{"n_layer": 8, "d_model": 768, "n_head": 8, "n_kv_head": 8, "head_dim": 96, "d_mlp": 2048, "vocab_size": 32156, "activation": "swiglu", "norm": "rmsnorm", "norm_place": "pre", "norm_eps": 1e-05, "positions": "learned", "qk_norm": false, "attn_scale": 0.102, "bias": "none", "tie_embeddings": false, "parallel_block": false, "init": "uniform", "init_std_qkv": 0.0199, "init_std_o": 0.0, "init_std_up": 0.0199, "init_std_down": 0.0, "optimizer": "soap_variant", "lr": 0.00351, "beta1": 0.95, "beta2": 0.95, "weight_decay": 0.14, "lr_head": 0.00624, "grad_clip": 1.0, "warmup_steps": 200, "schedule": "wsd", "decay_fraction": 0.883, "decay_shape": "linear", "final_lr_fraction": 0.1, "batch_tokens": 131072, "seq_len": 1024, "doc_mask": false, "train_tokens": 710800000, "steps": 5423, "dataset": "wikipedia_en"}
Each number is 200 + 40 x the weight over its row's rms, rounded and kept within 0 to 999. Layers, rows and columns count from 0. The size before them is the row's rms in percent of the matrix's.

# layer 2 MLP gate, 2048x768, rms 0.0974, rows 1687-1712, columns 512-639
102,172,295,160,255,193,206,249,267,155,274,171,273,133,260,228,156,161,164,225,180,213,142,236,245,231,257,272,143,273,247,226,135,189,223,214,230,254,225,169,202,159,199,220,173,228,239,190,162,144,202,160,295,180,236,213,184,192,227,107,199,144,178,206,296,162,147,245,185,156,191,227,231,215,157,175,209,141,212,225,165,179,177,194,160,180,228,197,220,182,269,205,237,203,185,222,222,168,255,194,150,151,165,207,242,161,152,178,178,174,173,242,136,161,187,230,212,165,225,206,226,172,161,199,249,214,200,193,196
124,209,226,294,139,207,268,244,202,143,152,168,224,215,62,146,165,179,199,235,161,228,278,183,114,163,222,220,222,200,241,122,219,219,221,175,236,251,186,197,223,164,232,172,272,167,185,181,96,226,191,157,294,181,208,200,247,206,154,178,156,197,232,204,205,135,154,192,187,114,221,204,211,250,218,245,181,285,132,259,195,235,225,193,200,163,214,177,259,229,280,285,261,228,307,197,137,175,165,169,142,186,240,158,274,256,149,238,227,187,264,217,187,212,204,200,249,197,226,184,196,202,144,216,236,231,180,214,273
095,267,180,225,153,174,206,175,155,203,156,173,177,236,159,270,139,223,193,230,192,300,158,190,220,122,134,166,174,248,177,185,265,165,180,185,194,203,229,200,202,250,211,227,192,185,110,60,280,236,266,272,204,226,246,265,225,204,165,179,238,214,130,233,227,187,140,253,203,278,238,206,183,184,218,235,177,215,151,198,280,269,181,176,190,242,243,200,217,215,253,201,157,215,219,267,194,255,216,203,305,188,200,241,184,196,243,144,331,143,198,139,121,161,163,199,264,249,196,236,200,131,227,242,241,176,193,212,204
112,173,205,211,144,292,164,254,261,281,142,190,197,212,223,243,192,174,161,250,142,228,118,113,244,141,214,180,210,193,193,202,223,295,129,211,251,206,182,208,262,180,214,266,194,170,180,159,220,187,190,208,193,200,165,211,204,146,147,256,199,204,228,197,174,188,154,238,119,229,256,226,189,231,88,213,133,163,214,252,184,297,188,201,235,263,206,198,229,209,222,156,171,224,214,273,170,247,191,183,197,165,204,182,159,168,171,193,245,171,185,127,153,229,263,127,217,193,198,225,281,192,242,239,167,251,201,224,260
094,198,168,186,137,196,223,212,199,191,217,158,175,209,178,222,270,199,183,252,149,222,237,224,172,223,192,218,229,142,240,277,139,195,201,188,244,261,263,204,251,246,213,190,198,219,164,144,257,171,179,257,191,202,112,230,220,207,155,161,156,176,160,210,147,144,202,226,198,222,236,250,163,155,178,223,280,243,167,250,229,211,203,219,181,120,211,203,145,180,197,185,249,226,241,231,208,266,177,238,166,167,120,227,207,196,256,259,183,198,209,244,225,151,142,177,198,196,208,190,175,318,206,184,148,186,209,214,178
089,197,161,171,192,192,192,160,212,247,246,239,159,202,268,155,249,173,233,67,167,226,238,158,223,223,198,213,257,131,173,132,166,156,194,251,220,301,188,201,138,146,184,182,250,95,266,216,191,223,208,242,227,243,159,183,234,203,208,198,262,184,203,230,240,186,243,208,124,276,133,233,235,234,220,218,221,226,241,181,139,218,212,237,187,247,180,168,228,185,225,223,226,229,172,242,229,211,241,205,159,220,149,243,146,187,173,208,257,211,177,192,182,206,213,266,278,195,198,132,182,213,226,146,214,213,221,226,127
097,132,243,231,181,163,179,201,185,215,247,154,210,143,210,163,220,200,222,217,236,196,279,121,258,260,209,250,163,245,174,317,212,144,216,247,219,164,151,244,247,171,218,200,189,192,204,204,164,174,248,155,266,239,214,239,173,134,213,258,254,172,189,229,246,161,214,179,216,206,219,180,249,216,222,203,143,229,188,167,129,222,205,297,204,162,204,219,162,225,198,217,146,191,160,175,212,193,183,212,185,191,122,108,255,227,156,179,235,207,199,192,228,170,229,229,185,165,159,241,256,156,135,233,195,229,173,246,181
084,161,281,195,263,236,212,226,272,173,155,230,293,208,171,297,266,219,165,156,148,174,138,237,227,184,149,135,134,150,162,248,270,223,282,171,192,235,167,196,187,131,202,55,199,197,202,228,113,214,163,206,207,159,234,154,231,157,185,199,198,304,276,221,200,191,247,157,160,203,147,238,148,237,161,176,205,206,197,226,182,201,155,294,149,288,183,214,159,204,207,172,209,158,165,224,231,162,236,154,208,161,178,104,163,264,227,231,132,182,185,235,233,174,219,222,184,236,222,136,234,206,165,129,135,162,200,258,180
095,170,147,166,273,168,179,188,197,225,101,162,155,211,217,204,276,220,222,189,256,155,224,163,199,224,219,184,206,240,224,189,185,161,238,214,247,204,214,201,227,143,181,159,259,228,224,201,184,204,205,210,167,230,247,241,139,106,210,147,182,246,166,164,216,246,216,238,171,262,238,211,121,209,200,197,188,215,209,203,278,242,173,253,182,238,179,200,249,201,241,237,232,261,162,242,259,164,238,221,292,239,217,239,185,177,190,141,141,237,172,188,170,180,275,203,229,185,223,232,277,138,193,226,186,253,193,171,229
103,189,224,198,200,143,274,199,181,179,223,196,190,188,111,260,205,272,195,147,210,203,214,223,229,210,182,207,169,197,151,238,159,165,228,228,108,205,179,167,225,199,184,180,193,191,212,226,175,216,195,96,250,147,183,164,186,180,228,177,217,204,193,213,162,191,164,226,201,217,289,168,138,221,194,193,227,153,154,138,253,219,219,164,182,272,262,200,273,191,237,180,254,121,170,194,175,194,230,135,217,198,141,224,185,213,197,198,197,141,238,186,204,159,167,229,169,199,205,246,185,212,162,163,243,169,149,209,178
104,143,162,212,243,223,241,198,127,159,185,157,247,203,200,259,220,141,197,249,198,193,202,206,145,282,230,199,239,215,195,245,210,177,209,176,149,133,192,177,187,195,189,225,192,197,169,199,211,243,232,198,246,196,207,180,224,185,257,191,214,235,176,167,205,168,168,142,244,187,116,140,245,193,190,203,177,163,214,227,185,224,180,204,243,203,199,179,290,211,168,160,266,194,126,200,235,289,212,163,191,213,221,128,164,186,195,190,219,208,223,263,218,207,178,207,122,252,223,173,190,197,132,192,203,258,163,230,181
108,202,244,167,275,171,135,220,251,159,211,188,262,204,217,210,209,180,156,189,135,150,203,184,266,263,209,201,220,75,206,151,241,202,147,285,215,149,204,258,219,167,184,237,226,203,208,202,277,185,220,137,231,156,228,171,181,201,178,148,201,182,252,192,166,180,139,219,122,231,236,176,143,176,226,176,190,149,218,227,219,146,240,221,175,257,199,235,219,230,178,183,198,193,179,161,157,183,233,183,183,267,229,220,168,227,181,186,252,189,200,242,239,168,163,196,199,164,225,154,150,200,217,186,223,248,252,213,279
102,275,212,170,215,163,103,213,183,194,207,200,228,192,186,156,269,258,159,189,191,145,186,230,287,263,263,203,211,218,223,218,262,254,226,123,147,224,210,193,199,189,197,189,176,211,263,151,153,220,157,209,203,157,218,128,222,148,217,151,178,239,199,241,220,171,191,238,163,204,161,281,229,169,213,219,266,220,259,249,197,164,230,213,222,226,170,214,268,167,205,179,168,247,185,134,168,129,238,279,140,214,251,274,170,158,133,217,231,160,166,200,187,133,229,190,186,189,205,237,232,274,154,275,191,149,168,165,253
084,186,198,186,212,199,206,220,198,182,206,212,179,203,158,243,250,191,179,213,229,180,232,211,162,243,278,140,223,203,163,261,258,234,251,225,293,187,136,200,228,186,198,222,216,205,225,240,175,169,202,140,233,222,234,82,256,140,225,132,250,199,187,178,164,243,174,236,203,151,222,219,255,222,318,221,259,138,150,219,232,193,174,172,269,217,249,107,168,212,207,219,156,181,192,197,172,163,162,250,194,192,222,209,117,163,138,223,211,192,152,206,231,254,205,182,195,174,237,208,208,272,188,153,180,228,182,159,210
085,257,304,140,254,200,165,227,226,253,164,120,114,212,209,146,184,199,171,152,86,165,236,173,235,190,271,170,181,231,236,204,239,169,280,257,252,232,175,197,229,133,190,197,216,152,250,242,192,205,258,176,246,201,249,211,162,252,169,123,224,232,267,191,232,177,163,279,219,253,171,124,166,211,156,119,269,195,263,167,200,243,191,240,123,244,193,189,196,141,214,233,214,182,151,228,256,179,183,233,194,181,251,205,215,169,124,129,298,146,191,205,87,242,187,214,199,185,127,244,149,166,221,289,216,281,172,145,200
099,146,135,278,231,146,229,175,271,171,231,132,161,195,234,117,171,223,136,166,246,156,160,240,118,270,142,174,173,178,202,202,174,198,222,225,193,233,220,273,141,187,253,200,161,146,134,188,153,293,156,168,275,195,219,278,209,214,240,140,147,244,168,232,258,214,188,226,184,146,178,239,232,208,119,247,249,143,189,126,204,162,197,241,123,240,173,267,217,203,179,195,240,308,104,248,224,194,205,225,128,160,224,212,103,255,250,243,191,239,212,164,205,150,201,267,186,225,207,248,176,198,236,247,176,249,228,234,201
093,170,208,212,195,172,204,176,224,228,189,161,204,268,185,209,176,225,252,198,200,201,201,201,220,213,173,187,166,202,219,159,129,221,250,233,184,236,191,285,209,190,227,222,181,197,128,164,179,191,158,156,144,196,188,175,194,159,158,149,203,187,265,212,146,97,197,189,218,168,275,164,200,184,236,161,135,171,258,161,129,175,187,200,215,255,252,228,237,146,158,133,200,193,173,235,211,222,234,170,213,205,189,115,130,202,147,212,208,222,172,194,178,165,223,190,241,254,201,198,227,190,237,172,219,183,210,201,205
090,235,194,250,216,189,222,170,327,237,196,233,158,231,164,209,167,168,230,254,223,250,211,123,225,179,198,266,200,266,196,152,182,275,258,167,204,238,266,193,235,164,222,184,181,179,219,227,227,143,244,324,217,242,220,193,190,162,252,88,221,164,208,297,206,177,216,301,244,242,214,212,179,189,217,180,272,198,193,213,215,198,181,255,263,216,184,184,180,174,239,188,196,181,235,154,188,122,231,212,207,153,235,185,211,94,216,165,161,247,216,194,130,172,198,260,173,189,312,236,251,45,249,199,219,206,237,304,155
092,158,180,155,146,146,188,221,247,179,230,197,195,164,235,229,205,193,244,184,233,193,139,145,165,189,263,187,216,117,262,105,238,202,152,152,100,193,142,188,158,221,206,134,248,253,187,284,176,230,205,179,121,177,184,204,187,208,263,255,171,217,236,210,325,189,236,214,139,220,230,164,183,232,152,251,144,223,146,178,207,233,202,233,154,235,105,260,229,168,158,223,247,189,191,201,194,252,235,227,249,202,223,153,163,128,238,198,243,175,247,227,164,101,192,171,180,215,144,139,221,199,151,209,159,172,148,214,230
102,195,130,222,167,176,203,246,269,199,184,219,213,235,246,197,181,213,150,168,216,188,158,134,172,231,163,166,199,171,268,171,292,153,253,242,188,245,253,301,200,112,200,263,238,166,151,262,167,166,119,180,287,270,200,137,222,191,199,181,241,196,174,252,134,262,109,276,222,147,181,260,190,136,110,230,183,263,237,127,186,178,195,175,156,193,250,155,201,179,211,201,209,230,125,186,210,264,136,233,149,196,164,278,159,219,227,227,186,261,246,208,185,131,182,214,224,196,229,206,273,199,253,167,252,263,209,220,187
106,223,127,208,234,273,169,193,189,223,189,216,201,183,194,184,146,230,225,217,182,195,213,145,126,188,236,187,219,280,218,203,173,190,247,167,226,225,185,214,221,116,204,249,168,231,223,154,166,199,167,243,142,235,240,202,139,193,109,193,225,222,233,186,226,192,132,175,222,174,237,173,222,196,202,165,198,204,195,202,210,160,177,267,219,210,197,161,214,180,196,155,191,228,227,249,123,218,187,143,213,153,198,196,200,156,229,225,171,202,162,177,185,228,204,254,238,183,166,206,230,269,167,216,135,143,148,273,99
112,277,185,248,249,154,179,197,214,166,227,222,219,190,189,234,184,172,228,121,223,254,112,176,153,248,189,165,226,172,210,196,163,222,160,162,167,246,231,200,179,259,213,188,175,241,294,244,248,177,282,183,170,172,178,144,187,181,214,136,254,196,169,132,151,175,179,152,238,157,95,128,188,247,180,228,230,196,227,228,251,226,195,166,174,141,225,164,187,139,136,198,277,209,218,185,147,166,198,249,138,168,201,251,155,199,259,203,159,138,137,201,212,279,225,286,205,276,137,209,186,168,181,258,187,231,238,233,238
130,259,156,155,236,210,153,181,185,174,253,195,166,190,188,97,152,145,232,155,213,200,184,230,200,354,166,156,187,222,205,158,185,153,225,193,182,182,230,196,225,134,171,212,220,179,233,251,222,119,205,235,240,215,205,222,217,238,245,132,222,197,188,226,226,222,223,143,173,265,200,193,191,227,237,137,214,199,292,189,189,215,224,241,159,222,113,176,202,140,196,138,216,211,177,163,181,182,229,177,191,213,179,222,217,195,277,200,152,164,210,179,156,177,251,179,199,213,161,200,250,250,180,214,227,246,172,192,214
127,226,244,284,180,104,176,119,208,235,187,220,261,156,175,146,221,166,220,148,254,190,121,199,269,260,136,232,213,141,186,171,221,217,188,268,214,223,203,191,183,244,183,281,219,230,157,117,200,98,146,235,180,216,180,250,177,218,227,237,164,205,248,207,123,265,204,179,216,154,169,204,140,258,230,172,224,134,85,159,230,175,269,206,172,151,253,216,151,124,249,174,232,185,224,178,182,208,189,137,161,190,169,260,252,161,213,127,138,247,239,187,268,161,134,267,221,86,218,223,150,168,122,210,246,151,141,215,235
102,194,171,245,231,193,273,189,196,212,200,224,198,218,203,241,174,148,92,235,150,117,198,175,234,211,202,158,186,213,219,168,223,224,145,262,223,152,312,235,177,186,162,216,225,227,146,170,221,222,261,151,202,212,182,163,195,236,250,172,190,143,210,195,190,180,213,217,126,213,256,142,192,222,214,184,159,253,191,228,195,207,200,200,188,221,197,158,290,188,205,184,180,157,188,258,192,177,231,233,177,224,212,180,205,238,286,201,143,142,229,180,194,210,185,216,239,182,157,126,295,179,174,227,134,204,235,161,212
103,188,268,168,139,267,234,268,238,191,198,173,177,234,173,151,187,248,190,163,268,210,231,199,193,175,173,300,214,214,225,162,148,198,186,177,231,253,183,193,217,199,254,199,206,232,175,229,171,192,202,193,285,223,176,163,204,234,169,191,222,183,177,221,204,188,186,193,173,174,190,181,151,113,209,167,183,214,245,212,236,207,184,203,135,285,263,203,185,154,280,123,197,185,228,253,170,134,226,171,231,196,133,238,162,202,190,229,215,184,97,205,226,207,145,167,216,177,180,161,161,243,199,173,300,262,107,186,212